Weights of a small GPT-style language model, trained from scratch on English Wikipedia: 26 layers, no biases in attention or MLP.
Each number is 128 + 24 x the weight over its row's rms, rounded and kept within 0 to 255. Layers, rows and columns count from 0. Numbers have three digits each. The size before them is the row's rms in percent of the matrix's.

# q: layer 6 attention query, 320x320, rms 0.035, rows 0-27,64-90,128-154,192-218,256-282, columns 0-79
# k: layer 6 attention key, 64x320, rms 0.0348, rows 0-26, columns 0-79
q0 087:096107109131102122129155087139149098147111163117120090164119116101123128157158114096068153146126121095112093148111151117126157133182087117162124109126106151098136171171108109105115076131107134090194142121147128126153104153149138132123158167
q64 080:121133097114109074109126117140102122098096130128128117138130131163135104104123148139079137134134102147152107126158161125097119109162124153156186113130165131112126154127143103118127127122142093131155157122101121103125121163109151111094158147
q128 111:125118116114133131141144100135159144115118155123156089121183164141109091123125137097182160105089152096161133084174133122119153121153062112123142105138135118125093133142097122102116133128098160151147126104128128107120061133155092096133138122
q192 097:139123125064069112117126100148116098126108090104155099138144127152089113119147163107071130149112134130124106097155105147114147174103105118122145119104162135126131127167131177092129092109111129132131147143162148144129117153169115094133135124
q256 064:101111091133119128094098143134148137122115143136155089155103136129127130121124137152143115123100148118168113086141107127114140126103101099113133121137155146163083169092135138179162118134174127139141166132131153160139104104094158157114176148
k0 077:134106151138166109149120116108119151150101131150138136134082140141108117123159097138146140115090089132080112103129085096126164103097102152125139086134068130066155156146127114134165139153134181105109119124141137122103170120160116107106151087
q1 084:139079141144138100148136113129123141143129123116128110136142140124094124136183165089127101170143150119102112134140159112164133086152085114132154124155078124114142138188102117165121139139155134125139114126152088148125115145134127119131101103
q65 087:087129080097097079143155139122124093142119127133104142097101131142095108086132170116113097174155145127101122161103115150152145112158129144156136128144164108176176114125134120116115142142156101121132144144131149125143164166129164118116167146
q129 090:138116102131129102167144120125178109166125170131173137098150104126088116132176149097152107159080124115125115139107103129180167147127062102107162139133107127157137118170106107066154106174081158164126133109163131112109126137143121147125131140
q193 105:164108149069128073098145137117154096160139129097126133111106125120090106108156148095098117145083117121095101115166119165137125175099103118138121171149152095132136119209143164099116107116092120106160144156103087131138140112109141136139137139
q257 063:146143116131141079149134113142142103136139120114134139122123129185072145109133113124118132166171138141172115170120098112110148127097094134137145139126133102143127142119086141154144137115142121115164133147147113210165146097119145174108107111
k1 065:138134141152098150096136125153158126118103118127121122138128093147169122153155113127116165115144135157121129124124087126123154124142095128097090149125060160137155079123147071148149120107145137143144142115119125134136152145131104130092106126
q2 086:148164153134146114125099135113104148132164078140113139147093144126159135133078129151132091132112150116156111162134129176192123111099161140133126140120147096136170102055152113142128151140146099155082120094126116100114140110109134137154115120
q66 074:130131129138135140186110128108190132185120141131092137130092126101101137141139117115137111117131135116101126107104119148165174166093151120113091105135099124139139127104180128105117126150152183139116137147146136116153130093111094123163137127
q130 107:137157155133105141121136142109130116130157111113129166132074110110162137124147114132055072127112136155098164156093117147141124141103175146124114118126131119127184097118138135119097119196146128148136113142156098153133157122108132144109118153
q194 089:155170141134173129139124124107143136139156144131110176082081111093165160114137108136136135117120101119111151146096127149180134125152145132144155125124101117118185125085161106146124141155153114130134105125114088107128134127102165152132127128
q258 074:125170141138142213177132121077117145124183106081122169114124118151106158127113119093167132129146120106132153143105127109144134120133180156127129141146130099115096101130140110121110143094143118113077118104106119105091150137152123146136096078
k2 065:107125145137127157116106111145146097157111139115125115126139130078140149121084146120114127068151174119143091108097142172116117153122142118103111152123186140140123133119113135114105124126117098165140117141138108139182107123111163185194143150
q3 090:112080114152113099129111083126148141118075162142104084125156152139103097159166097168132169122143077131144131126127112081066145111148107126153123084132127161115094140132111131124179100116132160130148156145143144156153112145124137128117136133
q67 082:156121109128179145119134105123111170076130111119146124151179158127161120101100139153149157139117102136119145114152139091094098115153168109143120154084125153108079125114157121151169159081121140127150136104119116130096096178143134117126136117
q131 106:108101131104156091157136110127127128120092146141129089138184188130104092125114162153161171132128091144146105130166137104082141115137091092167129125107140136147075144129115103117169136091148126113096143128116168154131087152110105132157138133
q195 095:121092125146105108135097123123119123120095115130158075170198179147107107154108119129136156117100135120145105122164150091069156145096134101127134070141130141107072120150150121136139124097144153150092142140152158176123109149145134118162112114
q259 077:177091104158118124128103115144119160127049154155126114159138170100162154134111154153110142142128097135138117116147141135107141132120087109144092102136123158123106143136134150164145124102126162129174145100168165154133092115107144129119134161
k3 065:132136075149118078120138143133103150081131106162166119114146121139128122135139127103156123134097085156132162146144105065116160092127098120109147113134084122088123125180104089126128150118132124098110140154140140106106147118119095112108137121
q4 096:136114131174131150108150131102143139138088158127142102120156074152136138104117178087141106123115163166147140114114101102146120126160152135129105147157131094125144062099096159143090126110131150152105150124138126114139138102153145138118100144
q68 085:150120153155089118118178141138125140139136141095155076151130109146132120114144139114095102154120153143128096144161131128145104137128125146153115138167147095111088132104148110143129126113130143150123155141134118132143122108146168115132142120
q132 086:126125125131115137112173149149129112172129162110102146104183097142120168117128142106146125111138157137122116117152100137155114142150144123096103122112145112134091101139102107157111096106098145168129133131149147138144129138151134126121083142
q196 109:174116125144110102098177160131127122151111178115107121156145142145103116098122160104097153137098141146112108115189123138082129121140169112136090116206148101111068110184154135145131111095103103153122134138081099125150161123123134131125129140
q260 084:149121148141173116136146173132111133177164124109168127094139114167118150115137141090138123120139197112143111104170127131163138127135150133152141131204139117142104131146099135138116121100070156139129115117100126152151135114144152111125119110
k4 100:136125131087137147098129163117126087119116140113132097118098145129149122125130145141106102127159147131125123145128158168154117130090136128147093172151148108131125137054138156133077119131134144131108136087117097106176119109092138168116090104
q5 087:151102101112144104147122156118135115124130162102154120120158145137136119128135119090117141115121135178141117176109112127111126111163152147166142121113167126139111146097067186139092138122155128176106138147160145151184180118092152120130125121
q69 087:113131105124111150126131116125161159123094156131081145136152131160139107097128156112150153141118128145114114141169145120167102088150118126156136087140148094119115094090159164146123138126125165139107160165118133115116155104100075133148105094
q133 081:112138113109154075123196148109129116165141123127183114132106098115144112110127158144128124107107120111125119143126105138121146144127147093137100079108136097116112115118124131114100113199126128132122103127151150136159086123080085092125094102
q197 099:137114099100104078110136121124112075109139171105166142142112148133133066111089133140128125145141109160139116125115141166081157128107183104139127091132184074136045149087140142111114135149141126155079127126126173155112105147111093132116135094
q261 090:144125124115150125125114199154127128127105122114127144103163147145101131105095120096140122103120152126088124105176191146127123167153134097139117072179127125157079117129131134144132122105108152128115152097130112145171140109119127118177104131
k5 110:149171116101135121111117142151115114120145141167092135168101133130161180105134106135147115177140121107157115157092163155145128137112121141137100161135183092118163152050108142125075110153120142105137112102132127119171143123122167134124150091
q6 114:127090122162138161105164130150124144129118103133150144130077066140160179108125183052152114137118186139115147116119127116139136110162111139129128152149131109103114098111140155127091136170130133120149164102132133079092133103100187105083143164
q70 104:092145123185124137130177151128160144161149108120128112142113104158131148101143153110115113130114180132117127075126162112157097121158144142142114187139131100141123112121141115127094130164109160145151148124101130132090113132136205120120146096
q134 094:117155133174127157116174112129122122195130128128101165127130081138142132122155114097130116121126150128116149152133120124160122114143141113122116125163122129136141104099159146155072131133118141147198143129106129123143142116148148109138096128
q198 101:098140080135156131108117123119137158191107147145097143117067091151112154098148126122103125108123132157137157088138171128145133116170158140092091173167131143144118124106123156113114117151113101089149154091111095085119140119119148104129113133
q262 115:157128167159132131125103154089133096158166117120154110150097090155132139140168143089146098117108195118141152092180147114146106117107156126118124182186170128117099117179134129142127154134127151134129160115092114112107126103105159082123124104
k6 088:124115114132132091128139132141136142095147123152140134115065093133175129089131151130083126130126119153099121120131107134134125130133143110134072155139178109102134135108121162073081102111137103139153095144096114117156139105045131129133086116
q7 099:131145128142107100125163075120143169132099136158093133099177091147111166125092151164165142108158094165109123120182118119106150111118139091094116081127113126114093131135135114101145122091098154109110138138134137155130100098125111144142112159
q71 093:152121102101175132145115148146165102076128090097099104138162146114138122092119124128177122161152138144106120175152149158100109128120154105150130090172136090147045115113115114108142103119113086165146111133117140108137147115119100138149124172
q135 092:142132131118130166154158148172125136132129143121101149140176130135100143130124133143115112117140106194095101136154132127133136127129137138155151125133136144141143100147124106105103090076091114142180103145155153123144193098136139139112105175
q199 145:173154141122107158145131144151110152176102093109085120119204098152117155101103164097133146093115168148092105123156154091142123137141157155152141136126121130148156104168133156131118101082114129133139127144164124129128161105112127128136103141
q263 095:111138095151129120143141124139190159119055129128144121125135132123137099090091142132109128148188136147105109121122103178109141131117140131167111107136151126130099130099120096130132057140100102124158122151109157118132102109170137171135122184
k7 123:141098160133124171110150111133164096119095085101163061108087131138159151125108132111108122117178182120169123097121122146136142135147136139089119155105110119156126081127146164109171119092149101131118148118109073145126089108092118168177112150
q8 086:137185139149151158096129156111081140131113103120115108142087116131121144113129157111129093137084121142161144131142138103120161140106123125129124190127111107156123082133171123119129154176135111148153144111101116116105091143127163130053144091
q72 094:145085148174115137119139105129074137144157121138204094146108135125136157155146119122139133124131128059171143140097063091117155110111143134077100158103123136133162148135090133099151140126150137097094152115105140139142091128140159132079125134
q136 089:133119131101145164137055102116126139136138122111106099113104137121135135117157107096104111142126151124128158148109167104153098144110096126130154180131145126171142125144133112112123155108169104088104169084135104137120150114142121126142153143
q200 087:138106154125200159103100114106149099107150096125181094127084154139152147186161101088143127155093102104109142156138114109133070167110075152082145162163095179102165173121110123152103181134128127120122136128147142140143142118122166088102136128
q264 101:146125163163135157124131089117072136104165135133192109147115088115143159125138116123114136111112113127142136122127137066127136114112152133092114198129098144111189123152133105114109187143158136115117112138120104090115139146126131091088127081
k8 138:110120107148135131139115126130119158117138136131136185142173165107122119157131125139134121126082102107135162129134135078103129078136117068104138079156124143120099126159114086139149138160106158136116104135146168149121148159158092076126148132
q9 111:149097119097105148129083161147151116128109147086160108115102154137150114130103108130110137111151138088095145133085137163167101181125120155133122108119150145102120126108146169116104109130143114142128124141192109137111120089113097116175110109
q73 103:185144163144122147124104120126187133142138131127117101134101120119171151093098132137121123116148151136107113066109155161142126145139148148135080148123126116186103132166109129099084101188076132128148085101112127147153151087095153140140091134
q137 113:148127135152149186101152147098171128141103139090154097104097087162142130090117125129138177134180138144124091043140134154116123127154148155139119123125158068114088089125116160137099123153138097105145144119087098104146076105090155131152079120
q201 104:132141174175081133151121055127129169187093141168143096138082101121155114125113121130123133123170132122102093136095160145148118112164130142134135156103185150116162107078136130083102099136150105112130163123165110140116106116098174128147124131
q265 120:133128131079112119117158125139155120155155153100148149131095092137112122123114144138103128098142128169139128117141128154150153143157136144133121117106129103162112132086142156103126086135104097156115143129163104166140089113114142197194088102
k9 109:112133112114125112133135110109165136150110118131154129102047079135160092090137111122126110108153131122161116138102122127159110152153144187114109165120127122150166137125154165086105132134123118152123150081119084109128114123082154141130082121
q10 123:126146149144143157079152157115126133128131131103078118093111088152160152085096159111122091119141155144114127108139143166132109152142146119115083144159171096182137113134156139147101127153116103145128118093113122085141156112119120157160084157
q74 137:181096108134115134083146146136169078162120141078108106105150130172145134126166141108105115140131158133123099125143144149133120155139154142147091105184109112146102187131134152110092097099114120151126116147141128122161147104132119122134101129
q138 135:171131124129128194098093140146162121145132155112095133105139125124157142128101148089114114123125153128106114134130148167147112129130163160146087141153134116150128119086169132130115107111113107167148140128123096107132162109147129139142092145
q202 136:170117146120138161116157165141154133157134156124075133094165124152162165112124158101099092086110168122108122137135147164146132116159143147140083131167143104136135108098150158141119096112098110136163163113130127097156138102106110133141113162
q266 125:127144154145127156082123143115138122146137191134115147133132089121131184146134130111119131142138122120120089116138134149117103130134170146120113111165173138116122128126133126113126127072086120153110144132093134103162152121151142106156115134
k10 073:149119130106132116164139123120143105161128131097143141096142128137119127117129143106122131146124156121085139135102141147133103162116149120100126135120117083176126131145130149142112138079136137109080177133129084133151116101113121135132090113
q11 094:145106157144150139171129133133080103091111173129128139153121148116128116102158158113131178088145117139065132124124211132134150179131116118132117139150130148124133085150124150163092124091173133129143095126149102145110102130124165132159107083
q75 097:115129152136090081127152102132083127116119153137085152126130124057171121123100102140094131136136139135174073113071113100117157113097109147112126164088100139143127149164141164169088131150117129135113125112125119160151135137134153139127087085
q139 109:067163070137119114153092124134079113128117155126134140097121092141154107128125124135118164152148116121128094106126124116148136095187126158129115147078093149111084116104123181128124106145119130121145102136126115101148136159130165091145104097
q203 117:141104144166132102111116170113119129124141167095151126164115173109094084168151124134135100154148124116121146132139091136074103110138091110136108147168115123091127122110162117154112139194119110183078106143115112162149134177110168128144138081
q267 105:122145181141156163124113159130090142158106179156139124124121159128130177110089135117119131092089139136135091129138148123150144147103130128139130159156107109134145092152138149116140112124127117124099156115146107161125157082143155117122089121
k11 115:063170111154136064134123150161143090130159138152151156174132108173128121154140154128146117122137124174164121138118107106137120114155149148120148108136159108133116141131091078126115147130102169116117173149117175127102112137105145119135146173
q12 101:132130119137132143141153132156125127113140138145134102121172134160095155090089160135144132119128100164139134136173115121143183140109155115103109095148126096122083113123125136120147169097112107140189147139096145154105106083133122120110128122
q76 084:113114098111152126160086146081159113103123113132102113126111151112141116149137084137143120141110138127140152161130089111135159098118114083088126097145128133137127089114136142148187118135178159151120160141124103077153111130151120156113133193
q140 097:121118068123123112147149179148111111117158131163100151114168143133121156099145099107091079141067170120161121161129133137139160131101124071109110088148143130158084113143100125127129149180127141119126175103145180155115147118145131073097151157
q204 096:173110133139131162124109121145138125146114127109089057089196167170107130104150126105122121138120153165131088122159147118163128185108117126127117099115137110159090131136132131108143106112124128104161142106182141133117118109140114146115112109
q268 096:136117128092137127099078102125136105111091117084100131083184127159126139139092151141118120106116191161124128151142108160128124119093156146139112097099099090168113133153146158135119123129080122123167135147140128140109122110122056155136141125
k12 115:140155158124140143095170116123182099174111092120102109144093119122124122108130160117110123128144179179094095104121176131138124152169135136131117176140160114148134127135145146107103118129121116107157161172192114147150140114113112127152121154
q13 099:123140129093108120166099132155125114145136138139121145142156136153143144140136131136129138057111145119171159180101143134161138180117129123122079100099169156102139121114095181114097135130139135156130166101167098170129106107128167134180106147
q77 096:136144114106137147152163085157100108090106130132128156135143124097141138125145126136151168104136145155145130175080120137143163103116117114097140132110162142100151090154128130143079120138158072126124128110123127165121155119113160158130113100
q141 100:135134125120145135130151167128094157096150132136106158078146087114154129145167124120149086149126171122182118136097099153170149114118143132137142119091172102156086101125092152108110107137128147105141140119087166121161143136150147151167097136
q205 111:119164141148111182167122102123089128133169158161115174119152103095141123130162113116133138113126093135123129145088125078170105140141146136079145129104154189136214107138112130105091146115146154131075115115153131164137148129158196110111108116
q269 110:111168132118106143142178162114107126115175142132144170124132100093132114117166138138136129089105152110159145137132110107146166116125104114088124134113114157122142104122181100136114117185174101125081108107097102161117114101133146173118087166
k13 119:103163132093095142147145086132150130137137153147105176169158137109111116168136100157156107126141121081188136142105131107152158114190137133120165105085097187158158126109145109105141099121112128178113108177125177160113119152176127117135119171
q14 095:152125155141150113091162133133110145154145089136107173139190113124106121097177131137144108099130148134160124117151178133150157116142145124152143150122128097147168117109196147130121159196099115146131117117134143120122127142134124098169126104
q78 109:153144094160120095091172164133175092120153124100127168137155122132136107132184135107155124141120146148110138122124169137126106131174114135150162142133117119096157124117127118141096146129131138175134118125123146150104105155125157099101136070
q142 108:124118108112175088132115161100128119117132118151147171088119138115129130112169161133144105100125120082097105195128138151124127146147105132179128104154128129121134108100151117114096114082118159150174119133119140115160161105131111120117132113
q206 082:115119148109144058120149190104129130156168125155101153082162149135126138095134139158141112105095148157134160118109137102108128114149131092098136117159160112130136088117159133097154132190136106108101166099132147149149140108120111109132130149
q270 111:141120138118103179105139167125127100114140103118059155123159134137157145127152105098141089118124155134125087128148150154165072117144153154123130090119157133149117087126132140137138124103101127146137144122111139148161136124099152081114116143
k14 108:153132132103148074117129142121133153078154115160171104171160133101142160144141101128136148146148122121131144164091116106126144156079105088124142123132135123079134152120085117103112132170149165092089152161134164162128139113138111131118127113
q15 113:118097099098119129131101127183117140144158112135142150159104140109187138115083125127136082112135143095114108148090091094146118082120124120142135135125196105110146125130091131167114168161139117129127128106123160160184152106098118137121134136
q79 094:126151145122129150103089116103136129137127136156150169130099092108152100151124103130131135084102144110094159125093110118132146106116111195103182129077130107118194097135132141132107136124118144115097141143130093151108150110102103138158120135
q143 098:115138091126131066114115129115126157150124135145167142156079111117147071132150072175147102156136101112151106149105121169143145141163122159134092104117107120147150125129094129150158117170142163144120124123113136169129155118108126117097147075
q207 107:087117108114132100132140123075132147102164136138166130149065099126163116136160086153093108152208109111129064131096094131135202106154125152102128124084137114108147136089137119099093111160148153110124120119100142119135102107126164152128124092
q271 109:129141121106148153118051135130116108176127157143144137131110097102153141168094118125177114120138117132145149154120116110167103131133116171096156151128119137119185137096138170146143120103076173168143134111127113134151170130108120148132117128
k15 111:140116142151128170110118145135146123106122106095145150138128148154173148124140128128103107179122119153126184099146117103159121118106176144175146156129132129110147072108085124125146132133144151124129138130126140122133081171109108089120127091
q16 085:122081185153149105160132110113114090142130131110112126116086154117104118104147133108153104138128129150108158150095127123181146101112122077101112125174103117100109132146116137176147181146158133139113095131119105141121111128090126160155098145
q80 085:055144081097096121124150125097119141152094132106117097135112146111106116096134151100094114168145142109090099156089131141126146103136142140139109114119186089135152166113082126071113155115120115144141124142114141160146138161121149146161124142
q144 111:146126089095121126135147123129152115122116141107167169093114090106127144140141154111095100124092130123087142140064092116154142124130131102107152139112088147133125093166120144071131153175122134166098061124140100155111114125153111162137101136
q208 094:152090125120149109077169129133108105131150118102134113094118148095108124105126167115086118113130085127108117105139126131137141135078120105124096144164138087105095124167138126124133106120148123118133111142082078131122101111088148138167127115
q272 066:125113115143121136138151133082143071149149120093140088125158124134084118134127122115152116153167149138146121127115109131102162123104131101182179150101100158152113128111091120125092168090163129157135108130122133169088163105105111152118118120
k16 068:120159168144159129086095175140135107138140103156062124142117108142182166110144098139124148137100192141148138100113139138153123152106128153120159137122118127124132088082134085151135111155113098087146129074073161104113154114142112092103124114
q17 089:133153199171185096143127145119100138134152112121135162121123105154132154101104123126139096108122132136133134123098119135156131125128158129110120142137105095118157063085111111162094143161112092116074122091120119110103159100102126134141112081
q81 084:140113136157111131143113145142163119158106148129099140127150167099147144147135097100125112130104136120100122156103102131151147139083135112105092126125119091115111125115145156121106112142105168110106128157139146118140139092149096137117134111
q145 100:142159146125105101136138132148121101120155097113120152130109089139140171123138115133069071113134150167081138126067136155164100156120185144125130149143116135117154096129130141130098122163147123134114086129178114156138147123141135164096099123
q209 090:133150132139173123093134147131139140119146153122075136063103139134157127083120114136132125110155097135108136130103142127158121119131156115145124114143103081112089171096122103131117151176136116101139094100115114119136129092061138143111119091
q273 073:136123158130131164176126107069102084139198137085111159108172144125108106107123108093122111158131136103159158147119082124124127130105132141121142170179127106101130113166136135132088145176132082139090104150102110109102179112160115135123108101
k17 071:105143140089093134079140134123110083131149119127109077141140134107118136123089135131096094119160141140143109121150144164137129154131131123147097173129180129174099129119130153123129091064115114141136150131137118157172091131114161163163137130
q18 077:111123104115125121117101135135117177149118100150091118148165177142149089143137117206139143064108127096162137116129135110084117142133114157159128090104105165141117127088156118126147115136099148132137121110146150152126110156101149118128158128
q82 082:161129120146189137092135125152121154107140115128149130179176165119163117130119112135135126113122122143125154118157180096071104143109130131131103164080124141098109132164146129158136159135141114151143131122114148114087087144132120106129125126
q146 109:102143142135142107109104118134113138071114111144118074163131178112112099120110122193161153092159109078142091098148133121106122131122123158160113141111125129123105141119130107138149136109175074103113134124134133111138114128105093123138152090
q210 115:087159134140142148137084120120109164079096103150146092151170153122149123132089093151172162130152130112135148118106158091111120132105134128126154111091118144096136110065133107150144136117145141104099129118159171129079098133143124105139119108
q274 069:147103142148103121139131120141139130131085137157113156136129172124166157121102146138102115131103092126129136163116115110117089142146119126112095112122135129088111133091152148126160121089132148122132143127139120097110116148126117090127120166
k18 080:132116147155114114181137125105114152128140143118172120169117128139092076131123151148092134167144076163098135112151108111097125109115104116152156109089106145092169121173113141082135149151131138172153100174154156166086113152169140127123135120
q19 094:173116125148107130097160090102138106116146138123129107142110121137133186098103162081129119108123153196098151107152153119134116155138102099112130170188135122110150078172121135128088134138180149143158150130103141142146147076128146138098101156
q83 077:129135140118054111063194136104106107155132153146120109122110106152088115108123135124090086147135146145155130157135097123121114112130095131108109124138179142139185140142133152150169122122123144163124158148147119130170124134118140149110120156
q147 088:141115102148098122179157155122132140175150162125151144125166099126111143130117132100122136134115130177118153147145135136109154129135155121091120129147133138137113107151154098125091099103094159144135162076156179137128141147127147114127120132
q211 115:178135126153130107115185123125123093175156126089114139140125127145102137107156147081106117159094176145108112133171122132129113124145113133136126164162151094161140117219152125084115145136138119157140140128106096170155202126116146141119129136
q275 070:158138075114126130117188127113139131135191118121148139139104119142088123096145144094110113134123175155119148096169113135122140144141094116127141170178130126145120142198112092172105116096104133149126074110118148156142115128143125138119136109
k19 083:135148148108157166119118104158172098150090131107146105149116152134165159147080135120153087080138167136162122115110149153179128136131133127126140174139132099144122129086121138124144104106093131133143171082093117098136137119082145148167084141
q20 099:128153152140137171094141128122125138130151095118167118139075066146147175110080160073128086073142198138122143126106146153181117160125109141128119176126136111133148075121138162110084137164151114151123142109119110106110098080141149128124109136
q84 081:131142145127083111105145143131138073137160130139108118118087114130140181144139141124111112113149177115154149146112095172174167139093134124114098144143136103138167136153095151126094127095149149136145118145124132141153134094137147158095133119
q148 100:117149128163110164106151129119141135141162123131097173114096075147139137110154093090115094119151169146106149137107104139164099145130153159107106144129130135121169117132135142127063108146131134145162132125132121097133169110136161121094128143
q212 105:136174138120132176121150118140136143170147133116089159099087058126136133101160140124100100120113132126114160138135124115169139135174127155106113169112142149150189073167130128113085136158138108127162138135102079114131145097102145139115132150
q276 077:153112163131137155140157103092123134154209123090139138130108072126126125118117099096127113110110176108132122151107091119129121136113110188122151147111133112142127127175076119121100128147142137127094099157103114145102148120137124137114130106
k20 063:141140168109133165120145102149140122154103122112133110130071120144178155117143141140102135143134164121108103148108113175140102125151128146124119178054137123171146127134134187083109098112130093142136139102146073191129100114070140136160087141
q21 128:124151127136133164109157139152113135114155151131112106101102060136144174088101177099107084100104152156100119107151130139145120151120135098131083171150142105145144083145168140089096118124140111124153139105119110118132149089137168147112090152
q85 082:162077163169084128132172115100141115141150114121098080114126103124141128089144106111129128135141176125131118138116137119148147142116148100130057130196090131123076153155131137142129095115122149120127119143090116118179112085166133132140113108
q149 105:102140128172108184150138135145134118161121132083108156109166082138121150128127120103123125124126141155111091101112142143161107125145191152106105130126140104135131103109145134131103101119075113134179136147139125114132165113151144124121067148
q213 108:179156155144105145119133121128143149168111148102054142100136086115125143103151145099095114106126151137086124129168143122154131130172138142143103146136136117163114098173190150119140088122115112134158160145134098142144146103122149134116115147
q277 089:137148155148141143121147090130110127143143137119142121134148045142115147080139132097110143122127183156140120109155138142127123147132177135113119158193160148125108111188147115131137131090086110150126136116113105131117139107167154148135119106
k21 076:130140151102151130122159132167177109171111137118135109149092093160145161092125129123104128114156157145101095095096119167158118156154133149144119170107136098141140112113130172127105107130111118099137146095113085137138125099086153160148103121
q22 115:110167158139102133120129097110114136116124127152180142162096118116131120139115141141173116125132100101154125113101114092134137111130100101085127171088132147104173108129123123109119167170150132149103119141130141144120091173107165146121127121
q86 113:100152127124083135137142114153082124094123119152171171157110122133110150160161147107135114126148133135163123131062112132137126101128085132100187155071172161098176099136110141141097169128142106136116131108134123141111117152116152124093140099
q150 101:078148161098125105139122115078113106130177145148138133133091117089117125117158116157108103113131115128163144156077113132142146126142107145155155147081118144099168146164089107081093115194193145115097102145112116157117131136116131152115144122
q214 096:107121135140126149112153128074110132101173119124163152165103102138147082123163140152160098131128096126153180141122067109128161109123095115114132132106140147075195084120118120175112171153126121139097124127091119154124117117099135130153128139
q278 099:115127152159085136119139116163117101094166125141162133180110117111155111148135140121129130123124116125118128163080128115116113137144029128088149132078130148092158107151125134114134152149169158142089124125156140125103129123120118154125141114
k22 115:120154151133118131109078121112095158087126135154127146155183163087117130145092115124131163146088105103143141109135150089076166127125123121082139086112119178115123120135101090128141139141142143173134112161154164139122127169181119086140108128
q23 102:161123118137145150101110166134137139129147103093171093138130113132098137119119133120110111092113186098156150129138136143155120170133159109147144148120141101148121128070126165074121162155152155160143147106150130196135123106113138115125088106
q87 094:174113117165102127104130145097131124148145145106107093135158085100142151125165109116104106115124176110153142155116111120114131118138169144124119146142157150133150151124144129120111111137127138136071118102118131128158137102129149120118125158
q151 099:135161102153099107157104165103129130156147135124124131135104123119089111151149130159126141057131117127128134137118114156124131132128202153127131093130165142132095154124149125105089108139135132126166085136174137114170160148173124092102132155
q215 114:143165150128131153113139137097118136142153116096125145153153067145116131065171147093133118142095162123086120106116138103136094111150173125119132144114151117125169117138130119105120174144126140121166172135146128165108165128106181102126118086
q279 099:159136107176127160118137167147132142125138137113164152158081102127137135107149132125144101126114165130137127130137152100145110133120161124112128156166149111098107095137127133162157121136147178144110151099084130132130126104121128090141095091
k23 071:163126132121087156117143102129173122149094138090118123132090140150138141139067109118136096155115117161129135099104126184120128150139140163103107129112109110112143136108142187090115146181150094123138169108115133179099107123101100145160105101
q24 106:124149149142111119148123087075118143121123135164127151130122126109132095121159097154153150189151063139112123112133126095108154104124116128111147139113106142125148106154122084113132141112134132086150120163099156107097096147125134124120166105
q88 092:097107118086151094163097101142101116098131097145166120123102146139137121170097138127129145146132107115100122126127129108119117103132100124117185147101134122115156105139077139134136152121149101101153130137150099111106096171125148115108149121
q152 097:114091160087166117146124068144111124099125111161128120114112165110155147103127140140127127149115114124140165143143131079089137114114064117109138144094095132114163126185101121122166174124161130095088128132128118137108118132116103133131143115
q216 105:071099094107160131131127163134122121091113099154128109107090168161098093130106122152146125142117113146147153121148094108105134120100095113128129132157107114125105130109084137149145166100096137085143113117091127086089116121147091129152151140
q280 113:117106161143148088136119082128111136128140131137111112135138136117127108154143098149098143138161083120141120146102103118134150113126045130137149107044092148148167140127114124105131135149148129120120112165190128133124109156138131140127152130
k24 065:127129104126142102100094122097094132113146103110143114125133156086086109166124151129133171128099152074133131131149126112096141108091116071109147109148143154122105151133096075157159127118142124146116117157130158137133167172172116108089171127
q25 112:111171166162105121128146105095135175136091130149142133152131098134117148157125134172158134118135108163202142128139102109118128135147100162119094107080107138095146110106160097141145155135092157166132135144115144121096113136133083150141103161
q89 099:114169174117139147135126191162151142149115141118143157149133135116064187100158136168144123129151116098112128132123102138119120163137100104137123147119116140125108131101152091104156102146156138151113102110089173135155162122148128128150080138
q153 112:148156163073120151104143097152161077122112128110133132176134105138122166167140077139085132141156137134126154127114108138151125153118139154130178130072111151119107179113195143128112114101168115183099124117140151110070162121142149151116144183
q217 092:151108161113132138149134065123120101144095129096186065177091113127106186156134088143133133165150121117165156133081128162126121168112125137108114127096099132119134140080115108167119114085182154151099127143136122123088124125145103147115132133
q281 101:159113082109125122199125095166148144136115110147195146162094104138108132160134142149143107147125140123126139107116112122125149139122119122104154170092131147127115084066119090143133105139116155159161090126129123108117115113172149151140108169
k25 100:108131134137113141127120128075122123091128118139170178089097085111114137101137110137115102136137143151150114145112118116116102132130153171172129120136106130136144094158137145120110129155153146162087123141136097081144133128123118167087099114
q26 096:085141115132133137094130126107121115107141126174159106142063105087151122132131131149138133161104119112151102136116144112122129110158131107100163158125120152122151108137134107128127099195156171101091108112117110099136139144102155121108144140
q90 089:147144096127112141103173157124124123103155129122148121145102107085119119143218116113120142126113139098116139104132154134123115136117169129149127152113152131141089159154148125090107190135139154124134163117167135143098128145132154103103138098
q154 090:093165134153119093167136148123127144140153142107118095096125153119121144140142116133110146095128093059115078103116164145127153148131135124137118168142150092109109107118103109141134116087156114099122129151125098176152105148151166121144102107
q218 083:108181119136108163167140133112156121142100104163107104098144072106180152108141110129115145171108118131120140133109167113146110112138091127135163144110117159119154112123123155134127122132162154119133112118115143132137158119142150100126136149
q282 088:106140094127095126184164136129135141081118105137115134147093113099118140142205125127119123147148109122144120144116128118106109129171143140100150156089144126094102157152102150105127148109111148117127130147092119107135164167119171122118161111
k26 184:130094142142114118143118132090081144106160111154151154151146120097122091124127147109125143154109111096125146144118132052107129103106113105083145098127143161085139127145135094144134159145140137146110086160115155135086132147156120088118156114
q27 100:126114132114147112071134132139124155145127095130104138159144120152106141066106166153152123122134084133142124099135121104130170103119124106104118103164116121120117138151120128122122116113082155140152103115104156090136142135136097133124113147